Weights of a small GPT-style language model, trained from scratch on English Wikipedia: vocabulary 16384, untied embeddings.
Each number is 500 + 25 x the weight over its row's rms, rounded and kept within 0 to 999. Layers, rows and columns count from 0. Numbers have three digits each. The size before them is the row's rms in percent of the matrix's.

# layer 3 MLP gate, 320x128, rms 0.117, rows 172-208, columns 0-127
111:441525455488486487513525526511455511512502480529516497504492535523500517508531491541513507485483524462504446519520513504551489499499543523497543511496518468506510552482468521470514509492516492485489496512461499512504504474499502499501503498559489501504503552495536492475535501556536557520544515489477511464473495509539467510495472515536504453500520488512450497489557472486507515493468
101:511543452543492495505485469502499474539469467527537497462531527483446477495495510506492532522467467449490517494545487463518483503535510465506489469503529503476493522481508516484504560497531515498491501456491575487503521498495515494506472501521537487493491517493483470447482500487528496491503477490472496509484523476529494549504445497505502512480472457475507478530510536509516447486499
097:489506462508462494481518512491489520518507487488536513517514516542481484503547499487499510528487475500537547511527481490502483475509490464483524491500495507550528477491564496496547548502494494529502520488476541478492476491492483498526520542503526506538541459510508482545487522486532482511540493450559525506488505516487460540509506485494506496497563493459507521515517475543503447545481
095:461527511477501449490506513473496466498530495488490462477546512503492482522473508549492475497502463482509472464462497487485519503475516504498477467515521500493527501455460516519476493555501498484504505523500484532523455549505445454457497511541509487464504488458500509567522500516522491500502526487511547468541508482492535469449515496496497478503494489509506526497504499489466500498570
098:459492506509498506529524457554504523472504437517504511478514505461495502523468470514505499501510507525485455506540538474481453504458496522467535493484474486509500528480542504454556515535497514497472469498465527478513460511473494468483494562494496464502489514481491461560504490497529500515498485505515482545506523461514466519505471530473547516479481478516486510527492485508495470516499
098:439522512541495518506517475513488478493522541493494505501507517528496519505507494485494520533513513487488533479529488482536504513463462494505554446530525525520513538477463514532506527499487505482484530463459574533491551482505528485492523510553488525450476517488526496504510471454527532479484476531512528501501494503501484512470467522495469485477461484514457518468477497533494512524481
093:538491510515509460507526470526506534540498496529473501475524477486489498484541506509513479504449498488502497470498504480512492504497489522495500496475512497522502511495546490462488490534523510489472465474513534477480499468481535502516455527487454499538469508478514489445527522496487517537493512499439530552511556507484423502521484529479522494489535473487489509470529520507467575504492
098:453534496465498518491503478525502462521468475503474492454501503498503530538502462533510497586511499409503500494481491490510549517480520516508482500460468501491525499475521512526516455506496505494472507527516487485495485532522467510511488514493485519494519532463488497561540477511496509492522507473503519472476468461506474494486495503479499466507454512466502492515530513493537542449510
097:459475482504482487551496513454509504539495469534477499482525504437511500517494469502446502457494476501457505490525474539482507517499503509508504476477511514476458472506542498490498516539480489476549512530492498458473465542475458506488520540539561519504496503487496512496533452508495484529523477466501504518474528472478481514491490508489481517464487504458533465488514488508544540510482
110:480498531498506494537538520529446500517491467520487503490548499542505475501532485491494497513520536510493479501502525498505465481485498489472508424491525519510528511486506507539590548477527546500515516511495530505476512494474495507480519514497500468472481511480548529535481499529491523474516520489496492480481516486520476536497496498548527470475536501533480501493475428455506486481477
087:508518460480490566507474510457475478469470507485460504554502495508472510477509496568512536490501514511449493540522531515507474518473485517473523516485511499512496525489518516523465537484520493528530542515507488519525491509540493460484485476492518493484483478522532467506499492504444513499525492508517567480538554480525485480479509533511488469504489493488511534528523453498497532526526
104:452503462477485499523477478474497421542507469473496512486473489502495545501501454505487517489493497462473496502503571468519481469465521496484467484502496505500511474484462483514500505493536515501523518538528477495504507574543464466506520515480488481527504506466498528513512524517500478544524527507492498496455472464515512466464526461490497521466492474483513521513540516501477531531495
081:473539533505524458434503566480526504512478494495524520512486481469502510487459500501529551532485476527469489492476514502489523494545477486524485476529478501489487497512519515553509492446505495444482511512510475519481485472479520512543496491469491498445508496485511477504471538533486518472480482506469523509504500483553472450513478527523483489461475491511466512503486482518487540468469
099:444450529507516518523527483451489480535478522521496527492507510479477461501460466514499525489552507479493502505499525477509495463475506501501485494455496476474516517479539469479512564503526514525510463503482483498506489509513502465465484527501495490471451499467509458500510423500489533504474509521492484489487457539515439487480493545473498516475472495534477516530467511476512498520506
103:494519482498472491502491529506515499508515447488495535549511494514514540511581485507526528495474465487464523488506499560510455457493529501498471522485519502550502528509503544522572500487512504541498524505483487539491477476540469524526491545507510486533522503516548530538485531489512530505528507495531507501526521495507514546498516477513512487481461490477514518504516504477540512520525
092:505505467533502472478520499514494506492502499534543493499504516537454421527525463509439493506521535508483495497516494548491471505527463522517467509494534490524466508489512509516469511481485502495465498478450499519515482499496504500497480497484488441497528504530500503550505513488521491507490469498518529548494431464510477512528457502523526477425525493493495479543491493502468515479518
093:470476513520510513442476489485504486495490502509498462482518494477551474475536503582527453501485500536518508510477535470480519525492530507529479449493479511516517516518482492453476503509507507476474495482530458533501441519505466501494477532491529497520498500504494531503495528506503503497511507537475490503494524486496485468500507496452511495504514503538550531488505421486480455518554
102:485511503490505532493476530499470495504490527517495473467512495521468502516503484586546512501495555467469502466504480544545431520535542495498510439491516482507503519495476491490507513494516499502515513483484507500470484542521500531499450511523511474496488554496477514500491492533483498486483513509421472514481515515498516489506536478537501518467525457520493484534552482494515497510499
103:515493457521502527460500525529522543491502524495503465488491513511444484478510467530514487519511563476459491479510540508526460478519478475470539462455508545489494500524497520518569526535527544498508526513517490496514490542522472498559477496531494463495489525494515460510492460497445525492529524504512500497488492495531495498530479482519517504474505491488495494549483461501515480496514
102:489508521545485525476497486518486488487470437484506462488517530476517463486526524527475472519468517467511500509517528490458492519515490518477538483468442516480504535492490479530505486499488521548499526519498513498507489534571472486499508497561506514472499497469514529500520505485485533518558504490504505490499515509526541492472486541509487507474569493533533529477485462496446512493517
109:468517501507510548539512490480475486532499479521510478512484528515469505520483477516530518516516505473460487527512545500472464505498516455480538545481531497500509522506555512505482512497545511501512502508488475488502499482517510471478465501483465499451465508510534462480506527539471558530522502477461497494458476510559449528500513500513517497461531493510457518525506478493559526533490
094:511493503497457469486543478527497493502481497541485494474541491485480479485538461509489484545498516487525459455481459462496470487492541465496517489502516543507501465471482547475457464532480530491492535518485540534481510533517500494516443475529504469483490537494486497509507520550500513495531505503484453464531489511553493509486468520548489477476502507499507488501513515494464503492554
086:496504487540500475492482515493434512493526480484488494502517495515484521513504464501529528504505483534455513488534518497492503537515471505450514498507499519510530506464560524493529517494524502512455508464454498516449505507478544507504492507475531499525511495517535519497502428492491489530495455521482491550485494472501514514507489548506516479500435484558526534538510480510483446500472
112:511499462505414461503512517468477505494468494539473498489534511491495516549482507498480500528496485498475526559528493477521528506474510491488509442476507511536521524459482497491540502500529542478530551440487509473445453525496480525497502574508470504497479502528505493512502477509512528476531494492501483497532510495507474518494484490518464492495492519471505505494520466513456532506503
094:506487483495468514509457468494507453493506483458492514499500503460518503486503511516503521456495503518520505518528479510525465498469539499511463480501528486478466496516471560477500502475513505520484556472561481513520516528531486527455476500471500477471501459498471507546503517539491504504530503477519491526510472480496463538486546476528504472436487519468544532510524508463487537489536
103:499491480576515495512468513530471493482501515499499466505521523464505498518536458503489495514477545463476524521504492505515498451486514492487491491545483494518548495509538457512507493499499503469508466476532493474506484526470518498507530490532521549519473566487461501492536471492542463471520482541483465542498481502488472455465490518532475509502521543497453478510533503494503470523513
102:531515502514486478518530454497529499516520465546515502456487502505548484499536501484489433543505499521481564530495525523543499510480465460485513494471477519512501460495503497460536505527511548490526521469475517527444487484531490480501474527490517488505499482484509528462529498503513531487514473499498530549539488483509504462466465493515521534486489491538514494528518526525499539487530
103:450486481502506456524467501475450485505502499539471473470536545497487473503538429534491498508476510476511483491512468469490534475520463510485528488473527549526553526470532485511492502493498516520508500518509505518481538490520479490502474509525488504490486534519531512540565456504487504555541483506486518513498508495505498477449526503532481532505481513518475472473495464488498465508518
102:479504503487476455492508528510429534496573497517469503529499534497495507498503444536522478511516535505484508536503518512494484478477521477498530526466470562564525510467552466481448513493466493496511497490512513482469512511516469492485492489507549469497530499511531494503564517467533519482491472478486497526489536491494538457495474518496507507523496487492483520531511500496492494523506
102:512518464532472511508569476444500510525553459503462537513518523483471500497473464483506530535453498483481518481558490450512504527475517463499477497525475478536485526480506522498532499488526507515467579465497549526516519502500487455494518502500491535484500496500488512507504478462530513514496482471512548528526529506520512536514499483477517501486495493501511514530483511494513457503503
096:483507524489462480519459467444525524493500487493449492518477539503482564507482491537532470483487544503485522503522450527483521477479495505491484519518466497522512502519518460471514518501444513437506493514497511502496501504505475493479489555473533552518504503513521449503527486469479505509527487507510494490507508479454561476458539468496487511529484542466504515508517498498530496520496
097:466509474511508480524472493494484470546475461531535505506493495493513489508554448508494463487489498521481533481517505527515482470534531469453510509478492511512524493524538536489500566571490506495555500447432498479465476520495494473496507538512523475508520486545512483495503472497487498510488544507501483523486482488532528527504495509499533490492480483517503513530489477477530469520545
106:490501498525463514488513469436476466477518498524502497469525522527480527506512486510533495477484508505493507477521504523522473479520491432487547464487524500542481531474487524474509476522512535478506535496537545517497512478527495462517460551533498505520503511499540458485516503491497544473542484485509505494515469543468483522443478512529529509474499513478550527502512495478490508515551
099:499487539485459475528480538502473510496490540503479499489507514490497530533505488507502496478526491492499508519511526471515571517518529497463526461511503514521475489467525453492489488494518509521470522493545488436486491488510496513496481554488464510522482523555501496450527492441545499472488478497478508479485538517518501495460467524521501554523517477491470515463504492490492546554505
088:536529496458513463503518483507523457524480494508535472464502486509504470525559526500487511524485548522484475508470513475480480471503485520519489499495488571494463473511472506487536514497503518500499518557532498505500542494477468507482467467458492481450510500507483471496473491541538498500493525483492513478478491463484480491547469469503528460462505440511472499500520498517485522459537
099:460514481481490468510507496508497494479496505530451500494476509517490517530483503556532516504503514462457452505477562494517506531504513524513559518465472501528532509480488519477498508491510504540528501546528474518495469527532475494482460477500517479523498517474483499526526507515497552531520577440505521462498530515500521485478470509512519517486513499481478542526542486478535509509518
094:490473533498479523522510459482449493531525487505533496491515526501503501483576516511465475504496477509513483486478523492462486509538469482470515497493488555523508533514463479495480496476491505532460471512533570500490500468482464543475456485535517444487490500485474505532488520490498475510543534494541513497472479504504473543480503524494509574493488483492482506517498500504520536496499
# layer 3 MLP up, 320x128, rms 0.122, rows 172-207, columns 0-127
110:464512478450523533483483515488478501434485527510499503495478487531544544503517463515494479491524502548485512469508454521510501552511514504493513518484442487497498488516443506481510496504506499452500504491482422468483507505511490499507524491480473531536473507506517505492510457511456485514503494476504519490480513519551493449508492541477442485504462518524497506489539546481497529497491
099:524419524487480476500505519498457493501494510514477522544508499505495529520548499490488510498498534525505481513488475485477520495515457526504503513499517517462516458489472520466521486536496484538499531577486456499552464520464484490489525514458458485500492497529473506485494467502489499542493524536505562462479503496514470508502541480505499514514526480540509494516491487483543546525512
089:496517528532487513495457531486472525489524476440502506531503500501510510501539462485511499522553467468525551500534517506470503521526497488535468519521459486532507444458520528509531506476523493452499546516493475514490526495503479528507494463472467517525500499476459509514493540513535492498506498494514560490489458481471485502507511463484517488522510503495511472506540496534498565522470
094:519525466475493451472482494473515495501519481524555537455494482501526504480522518466501487488518512532509498477481502499469466459506458535485509513496507517477522506497489536512503523490475497528488478517451517523445548477488517524531470496519539472495529502512522490479469512524509464536485484545470535492480508470485514493521483504500499485485433475511562500512486498545435489526484
099:507499512481509484498524441522484512510493535497512495489478494480513510568494497492465448499518515485508529462456518495512530480456545499505490458472481509455527500529471486552488472552450526473543484474487486461494519493529491514502492489539461529528499493511502507501516526542478486538503507465498492526514511509484516485488508488527482547539547518489517488470473520473451502503534
103:444445546560472471522476478490488550517500504513493501487492533482475544480511488489511484517508491492463522533489508476556528541482501478511492443500508506463449447520502539510514528488510505514512513533538513511500497507501507512495496470466505516477480521492473528504505508474524522492534522482497522480484504514537504512467523507497499499475465510518517529497512581500475529505442
088:502484504498468494489487505555472496465515536494514496509454531496484499539479545504515541546527486534491512460502532539508515510540537524467467487523488493509556512488406513501525498463530524512500500498544487529494503513523478519495489500506536488495493481536470509509474540527530479456504491476512469449494498494530508475487513506516519512501502485523523547472477533545496484499493
094:516518531520494523501500504495530518482551478512512458473509490511501489482502458482493512451521506534510526510536507533512502493500511454494493476477539551518505489518512471484530547534562482520553510481492480499457498481521517475511485510536489477488502475524514484440502507468499504487512493519479508534533493518491527511481489516537468537479477510539473564472444515530456505530498
093:496488509501503506539527531457538493499428488527567509531506485537497504488512463495491492470531474508513535511539469524509492502535527472487520508491523484522479523493540525503552469464495496468522530506498466481522500527458499483501501487484489502484527518483489515487499495480489448472490526503482538525462456444496515482516538488496509530469553498491481465500505507522543533532470
124:501503519499524516531459531486532514527485550509503493495525478509503501510444470530533553475479521501491479509493472499479529498518495500524502491542470490524491488514497527482524483485514486495524557466466519488500452519520526468548471479496502533551499491554491457486486456463506537492485482553503533497519468495447503533528509527477450519507507503497481460491526514490495505530530
084:520453556458536501463512517514557492470489498498541501501525523489535472500523555458455481513511508490489499474493499513509527500523499505512510492510528496485529494506459482465526494515522488525508504478490553472492495484510490525534493522510460499541540489517479479532491544511464505471535520502490550473487482472520559430490523455494483523514535505495518478485493520476508487481510
104:470547481496528488505463523451477459505519528474502528488491494564478464498475502502509515512510518479512505489484504475522486471479484509498510463499499525486468522477493505515538508479515484522504483547488453538496463530571495489509534455481522499488507505442504523534504502507498448544522520498495467520481506475510465496465482495464484499478484461464489443521518504527454497519480
081:513509486524534486472517536475543501495490511510530506523497486468534551485472501510484538523468483497501522507525525465521452494531495520494475509494485511510534560499510477546527500490504527514509475479490490535510514488500510483515486485454508483474488511532508510540466516487494510516448517503503520490456464435520503496505536535490530465476467445527504511526474447493455474541535
102:544514492494512470507437521515506513461537479497520485479495495532480502519506504513512480460489510509555533514492511516481468507489515469539476500567455477476498503494511515517495496468518493477467473515500518484493552479496520509516497494503516494482566535550503526477520557469517489518492485548492513538537531485483532503490478539521510510484507554479530450507501457497507513487531
105:508490499484517501484521482467508497475491496514508457481508495482533531501474547525472479493465568548516467499553496482493498546497511516503524509516534510483457479489510497456488478520516495506511467511478508455513509527442540449514488501548559504488498490523512431485494484513489470518517461536486502496499474487537495454495472539499509503489525481522522473496524476526499463500477
090:511499544494490542518489507552531483477487486497489489512504526516485504490523520525511499461490488450473483542474516551481497494529474477523533487514460517504504492520509479490517493531508494496596480542482502492537496538525426467523456460516494524497489518479476477467521530505499494471541519485491499470513490442476513485509511490499486521487466497433501512506507522494518508501512
080:545531506500510500517497495513470512519477522490432502508498508494504503471503512511540476529496463513495486517522527491495517505514538496500541561484471490477461519464501539490501503466522504481522486523485498479537500453517486518473465518523463526461445468535502453519488546459462500476473456498484494422491523491477482490500515480500504513508476454492485474499477467513536493490474
098:484477457513466428496523536500510501538521464532472473540535515465520530535500500519438465538453443506506480516493522511493527485480519487506493503489509538510480503486477504508488482537477519507522466495528490545528465498470484514511500479521488470518474462483480487547503482481517511491529508518526519491527470531527469522473494472496488497532469541479484499490489532506469469541511
109:508506505520458490476542476507465487521487509528500495471501487516541509489482505514585526540480513503472499499499519489500502514502470516501525476544493475494495534483448538457509547492578522507532495486484497496491504474518467512473469508492542510462476534519513523520489506533486510443541527490483499487490505494472504526494486555485500495460515500512461506513536504483517532467451
104:503524465482506454465522552465505484468468529508539485499480485572522497468482530475471500502533499511524551492506473452470490499511458495482511485505481498519490505473523475497528480479496530476510494506548484465488557468529509472495491518475479538525509487496515532504513502460526453513500472485507494493495506490515490449474471533507512563483491515467523510506501511533495513515553
101:492484479521495509507521483534473513542466507521513479492485516526467528484502502507468490513503440516487502488525508487505474482491552558519516515524532495505515506500534459482481490478538514497556488455506476513531496485581491516477489478473497502512459490489498508464478564522452542510495541479483539517498467496528482541500504484503525495478508488508483558478500533510506549493484
100:496464503483488471526540491502503544525522486492513503508493470462503518482517474497474481493429525489507511523509463469517467472500491517476513533562483508506474480513465530509476498535470518490466506508547499546487487480416502531498474519470537524515490484519484480476495496496506450484541502537486480467495458478510485519549527497493504536523464497451483475505522490510498491526512
094:495497524566482503496486495474518498500526531495480497500506497504501514520474447496509531482530466461486499478434532485505529495466469499508532485501522471485521501455479499514540446469520500480454546504487493533507508522544513518485494464491517469511495505471521496498529503538466471488512443476499561477551518510501533477469491520522492492529492493480486550503537485476455489505506
117:475494507508483481505507494493508498520505503522471498501520496546465472467516471522506488448506544482477404523526499482509503465524518481518523515540477489512465503514525509473509487504538479523454466529488487520522519514481483515511478475498512452552516532476484479468532503549512508489498527527466499488507494527515479528512539502537458464466480531526510484516524483444534496524489
095:466487521477532504478582497531493529539491549501515516509483490489448506484497493472469482521533508472448541519476489476509486511553492520525504500525508512500469480480530465460530499553510495505518501520493527459468481483480504513491509501507540535532492542444492504465510474516491487510501475507489481457470511538510522478498446492517481526539497504525490444487502490505503478498477
093:493563463485497525499465481503513488496482522491496480485469520483474522470473489541514534470511486494517530482489451491463474488515516540491495526485496436482519485497519493532491477536532497536469493517527486527466540500517526507534499530519498489497488474500480547501542450441494470516469538554459471508510502478470463499475514488483528504499458520478492509528511529516520533511521
108:493474485498500473471490556502520514506479494465488507558489489529463539474481462510531540468519469510487518504501496504491463498494514566527493536514511502541508499525495511514483508469497478470475494527493464518498525486463500505495496468509498494532480491527521455494449460531500499491500500506521460494496549464495510485535528509514456528492505490442478556486488457483503525492435
111:477542506484477482510507508488485499519498460525500532468495518474520466503519547455467507541513478533516495489501505479512494484503500498487512471525507489502492492495454525539485495530505498530527516485511478530451573501544490517487500516504522505534498505477472560506488491518553520515510557514518512502503530477548514542508526532500519526475442499507511516522451504512436513542504
106:499446490490512503534504526519479510477479505506495492531489516479483479469513482540492472527557492510506557582501501479464502518473537504495561514476537488522514520487522453494486486468490486513498501510529523490481456492518504485469515478490524473514481513503490486483532549484541513486455445456499468496506497526534521476486525479481486476527526506459511536546498533508521513502493
102:524476500490495578492480460524481546520539490495482497510504513471514573486490515517478505498502462501470538496548505483513505494502554505471467506475444487468479498518479458465507455506500500500529508504550469483524517496498466570500511513490493492527484475521455520495501527502504506454502500475499519539523502478476520491500483464503504481490480462478560482497491491483529510505520
084:443481475514486484495475543463499526529540488497558502507512510483526500502465536496526506513462436476542469517507503496545491519489548474525501464507521460465460507510542502508470491514533504480482503501489499474498514520523526508507513525542540507511491460473483506491496506496481499474522546495465514511512557529493547523496492496471501528486479510518518499419503526506492497478488
094:494498466488508470556477478507472502568504514515483510515505482478490531477500445519541478489539487511520513509514511514525526501496529537465486481514511479510546487499503484463459510540532513508508472466481469506505513540500504461479509552475488501521464485522464538480506477497454499493464474555458497505493489461544514500486511489502501474482443503542504514525520450480491529500514
115:495493479491472438524519521518537513522486478522498500516501520490516503509500460491487493490480540492487483529495541496522466479502512518486496533548493545482496501494545516518483538494487521525524468513477464498503480532445493565513482462510494497483506490501472490549466496555482462494506483508456499464496538461474450503539530515518493474489503465519456511502547497532468508523463
100:512515485524512524476480496551419482479487541493473494521533513495468505489523497525487545505499512490485458508505527525529501484505489502497496554482503494501534534463483510494500501531523535471503492511530493557523498507511479513507487431520519454514426500486502504566504486491493506453514477511449475502507516520492476472476468472511501507518553494494502517479538494484521470488500
079:504522530546483477500508484519473536472513525455501539526506540522504490483482507504494495492567467500496525476488457500542491490511549511444539510514513482513482493484500454505479454467491486496480525450518536517525483503499518523488544533536521525535522498483531503512528481507513502538507513512509523486533522510507506469461483510552513502542558492501513491454514484537493524536511
106:503529470490514488503549517507499518500535476490493524504512484525485516518473480502471480531550478452543490505485491475555494455462504449502509494487483525555479541528552518466514475483483515496530552537525526496499481525521465473485502497521484495539485552502496526502532505513532512493545538506509490509520506489473499508487502519513492524520517480449541498494537457514480546510524
# layer 3 MLP down (transposed), 320x128, rms 0.107, rows 172-207, columns 0-127
106:475505510461535490513480524523519495483508485512522506487490459501501544516502555501490456506515503501449520487490477498514508492490491561496500506492480464474510485473478462491505491517475504445502501471477504471522514439552560525491487502505521529520489477489569517516514512525479509477510491423464504490474488507471532475502498490504502537498486505523520509431529518478510541477509
097:463536508525464542499497482499475452466477491540467469456529514540463491474521482518503497508486495535505462481478498533528526512556526437498516483534455547533541498498540492492510498504526502558516498486499455511455480489518476495497453482496485496509461488501504487524512507485488494506526529510496524477499489500506474519493519503531478475490501506542443481484507443478504516496502
099:445467516533469514500505505492489470537504488489483499488487533519496499477527461517538524528489485452498521542471518512523504506457486486456536498531494486505482448466523491496516516498538492548515525478498446534525515491510459444492471491577476472516467490496498487525501515490528519493529494514471484479508489472510486515421485487496483486482469505513483553496510502512503486519488
093:479492511489498531512518493488484473497505537537490485483497498492521487469491497538520479487505485434523458473467460507494512539477483513506530478527447472500517463530496447489552499519497469441493526471483473505488494507481540469484499514489526475501543475493555481483531501546482532491529473516509519457519494502509502530477455486516469517479497525500531512541525486468455494493537
104:523457510492445484490494501478482488491490502513506485487473531505509480473510508519518493513515510450518526457429510497522567454483561516468504485549522497501518486493458514502512492472524497522472458482541475503483498513538479484481517485524474503505519503512489509503483449503541538534456525521441509516501465460506561502508472505523509493507487505485494522464513506468477481515504
102:551501525457516532498539441464528493500471535466459506460550507488505492531499539484507504489502514521476507439492491478551494491508500499490506484487519517496495505521485501446540544517512519491506513518497494506530491480438498512550498483509522509517448455482524470496469495521520484529474531510493518497499510494537514447521476536516497523526523545509518466504511533496461502493508
089:535468539526484503526499512513499540507484491484508497492544478519461519465516458505509520486498529513501481495532501486505529473495510466506512474502496508512483549505517507501505518465506498513481529473517502527500510543520460509449512507497518502552483491523546470497503441455484494530472470521497535528463510471474523522530494522508493461471536527540506428520486467481495473570500
100:494438496524489512510487466468495498496507500523476474468523513485512515489514479528515533446541459497541511505524446503495497529515482488463504499513485494516514492442514498468523514512539504467471537459474488500473474467542475467491462526528487478470482529489507529449536524522499539472565476479456476538548531506492507483499490502520483482489501476508489500508529510491480490524524
094:533524507512509487495513525496519493510478492489489529476498497472464458531499518489513480532494513522506481537500507500436501483510496486538528465482513499495444524475476491515524542471488519469502476472509483507512514439532513520515486492451502514528526497477470492538476533520491517513483506480513530466495487499548490480511456503496496529491553464502510451585541458502472467514518
123:507511543506508498479498479504519525521508493481467476510536511442509455494465510505510512485488496488479512504482512503499508491513478505473489476458521449480448476511446513526476502517478478496472471487439493502490452460506497514480513513539527541473563475524506464494477543466486524531502516503490582500507501552517499499501520492493515484506488521538527518477456507531504461514485
084:484446509495541473509522482494444509521525500499478500502532475472481511553505488550464514483534478505467501467503496488486540506489497491468502514478451508487538541481476513531512487491494463508477467477495455513459533503515513481505531552527479489480489457507474469511505476460451498526519481462501534508483508486497507486520461543497482506490501507517508468457486509479481435462514
100:525533511469454493534488503504556476506470547517498490530486505512494504490480492461507494520501530492462505493494519470522449475474504513528529448466563506491491486538473485472515505488561523507550496516494494509549502508534488484562498500544519512537515507506536543519494525528519472529496511510447456517511478522514517467498505460512488509491509477504509492523532513513495539509480
083:500460495530507476491503516492591507493447504456490478531482467486496520483495533487537513495519513484545564443542481488510516483514516502475513487505525499489508525508551518507494488475499501505521482541501483504527508529465466494500429495474486499492528491505500482519513506527485499447493515537466459500488478512509526490510513473516494520473461545483494463491525540500524515538497
104:508484514471522472498491477557467477502512491533536509482508489496516519484534525546500484500512533495503507489506511515494516495507511523489498561494470458509523522436482491500502426486546527473460494498510501479473478511531496537472481522550504503514505449498583489473485501451497528483508508465502537496496524516476526497492490482542474523508497505508505530454500512462541504517510
103:525478529499513467475505477502446502488501496509507504479511490456516536528479567502438433492532533508535515464527478465494525525490510514466517492489485512483471502515476470501471495503474492484520499493495520465502494474453530500536512537461509525483500480488522500523492474480459462536492477479514534522472498489521505468523493515485498479544555467540532468473490484500484497547493
094:514523507536510554533495580537437520526527494471497504517530521514491455517517473510463476486482520485500465541456514517454538529523498533510481508491509461491482484489445492499480508550509466475497510487461480501504497477503525507466503485500500508521443503519498522509512517471523510516526447522479470535515492487485493511442488501501490482507501496477510483513503517556478505503490
086:479509497489516477485510484509500493517450512498532495485488511523519502513526487488477494473526457436525476514453495462505507495504494506478506522491447474491483524518480555497522502508526451501488485516490526498506482463490517465485499529495506522515466477526527455529517523483487573520527482560465453549482503512501535496485484508537474490437484520541483474466501522495517464489489
101:519514486510529458458462509504507516532538490537507496455524511512459488508511444545508506490485512515448451497510492539548474493533521502483471516507524478521482492459481514499481522512495492534523524509528494464556469487494455541494488488500527534505495493514521499536531481539495530514501502487484490541499503467501526462495527486552516530515510461519469463498540515505515487542527
094:400480509493512493495502466506415488468523484502486495534511513480478497542471494487476528483497492506473554497512494486499482486523497479466492518518504477515501485478466474488508486473475503511476498486527479505471498475517517522453528521442499551498524488504481558494491545544508465492477504489533541511502480490522474492485514528527540470542501485501538488484497503493503463507510
106:446509530531488493506470474477520491483519523491499525514500491459496442513493507508485524517543510531465484514526530475502504497496472541463519512482472516484525477473547506502475499528493473498525538514475497530517431526482466499496558449496530482514496519466506548522549469520488504498508471495492461509465498471500502516532519506514502476441529516455499516516486519493520550502502
107:552558470501466491521466536513517480506538503502525531492454498526540498489493494470488489517523509498526477508506471501483511519499517513558519486540611503494503481515494498508512495462499529501480478510501468475503494508521445522466542491468511504510515496506492549512470493522478483494465530494510492500501462528521489549500502498471520487514508533467527517549514488461527515484495
104:486489548510488466492564475530481485478490428515500446473520466530519535492511458495477500495459461525495474493476501482504503494496497506501518495462500509468523499480489484493538494498432480469490533498488471505480510518468519531483492509471496449537531521499478494493480513521483541524500545482536524456488531512501468467527461458511484523504499485505500489481488506447484514485534
094:484514489563500511498475505511503531502481525524501493493524493528459478484483514413494528504556519533478502454509496511504557487488474502460513488523506529538522495496528506511492498464503489503452463463512513499511517491479527543478497494463493494523507517528465511507487433489505521503447468516443528516492495490522519526497478527475516503500448517527480544491514481530498518514477
114:555486511481502474486510486506495532526477541474504514515483454501524516524475489470486503480519572499536495483471515462499501475522542496490491513483443486526470491493501499508504534484517424520494500518495499515521535473484526513494481538471495512524532459503522515484493463513495484478477500497497522513471486564497497482487490572517527539540535494506498505541492503506552489512540
093:501510510491516475485490483502419515498496477505497483525551531468481484521522513513462489506483492490523501481525491501515534507507500519464493492479465506501543530458520453485494518524495485487495482518512510477444507494465493503503560494528515517506505464495505461469464449477456474518533495482487563462454503525507510502487495551477494495516511471541521452465498499491502444522476
103:485470551474524466516545557478539433547513445514484452563483524502506513477501489491493518521490552484486485469460495499522500498478505516509477508521509525482515493485524497484503502470493504507532507514490525508495513520506521473506499504479516496494558493463497517533498470529475474466515467497521549490482475533500533504519513487493498443529505512517514509507433476529507514488466
104:481503467464503528481532552541511509485500461469450466530514488453509491549531502500461523512492486463488485481501473494500493536456509557476474494483512499507530489468471494509525528447502484520511527507499491467482466516494464516510515524493488524443493489505467471567520468492464506509494528469502490527458499498473473487518517486507534483507499477521477515530477546498484517537502
108:531475502497492504490486512487570514485510497479563511468471493534515515512490536440524544501456485531569516448497531515477468480516495492535498501518504505499483437526495508522501510534493487510552514469502542487545491484490511503478501474475518470502497465501509509467445516504538454478511540471505519472516491497495506514540485501479508514518520475514506541497499516525488483474491
100:545506509471476527495479507497500526476525545501559494495490469506498523490482473504539512470549499543518501505496497487498504478536530493546470526529558527503467456498466469531480525482540495512515534512502497463478474488505510521479506499482495535491505519509497549487460497501513520541463497504469473545475479478488472478487522499520494461557549547453509527513495496523504495508527
100:498475483510517484508507500471516498500529501492489535530520530512515499505448475518525563531505485486492494549499512438487475499476488482555503461536475458503486497574480494524535502493519533517463498526490523479518500475477515497501497438524500530491520549479519472506538488498529511485501491504484474464493498519492520499521477460498550478497509502443501485533516519497499569500500
089:497493483529538493504458473504445534511468516500495483470547512488502509486540537506459486469523495460485524496523535507460482521470503527413469522485456487483494523487497526499513490491515469512472475511519485520503524529513488487539536508545453512504433491515496550520530520497511511486528511494503477490513534527492465509512460487520505498491461467482507476462507494475525519490474
098:479509515498478567482482496458508480456480515441526509535478518506509482512469507491534540493418510525498460552504479502505439527491477470529479535511536507495467493513506521505509528453501513517510494531510498531513497483512485513493508472502486490479521472512480461496519535523548496481523506477555514482500511509523471500517538496482522469483527507483502524525496551540526488508483
108:499518499518468486518531536467472570524494500494467498519550536480489467460491502499447518514487501463483552484482537495478472517499532529450470521467473501476547506479433469483495497504488480484513498494468552488489468524526489502499519512528466502485475528499503504541514482507456506492505494482533508521494537494485504470508553457500499496475488510496457504467484502539491508496474
098:442511500480509490494523482497603479472531461565518519508478475517481472495511511488475538468464489493484494499507454501503437466481476498530482511477517500504519519549496525516530522526488495477476533470472551555493501505455520471539496513493517505480492466513508507498524496513501498489505502464520496494478504491487477491509519496485501497482499533483505533572511496481512495470490
082:461464539487530516497489499485435492479541506499484511501485514491506519512487476518475522488500502516484462511541510476475533512494473462473466506499491475534532544482494463487492493526499486433462483460480517474474482482493511479508548512467525510454514474468508486487507454508512480529536496449549533481496497491503486516514493507475458488509503510503523454521561518455504480526477
110:489525513495486502512479530499500463476516509508457534556476522493534500524488494462523501469479545538462442539530567480508525484522490518491486514502497495488467498526519475485448498504460532502510471512528474488518527497550487504484519498519523437508485474469451483519488509525558506522465506508527533501503512468509511516478487490474523465532488511489495483542500477534499475504528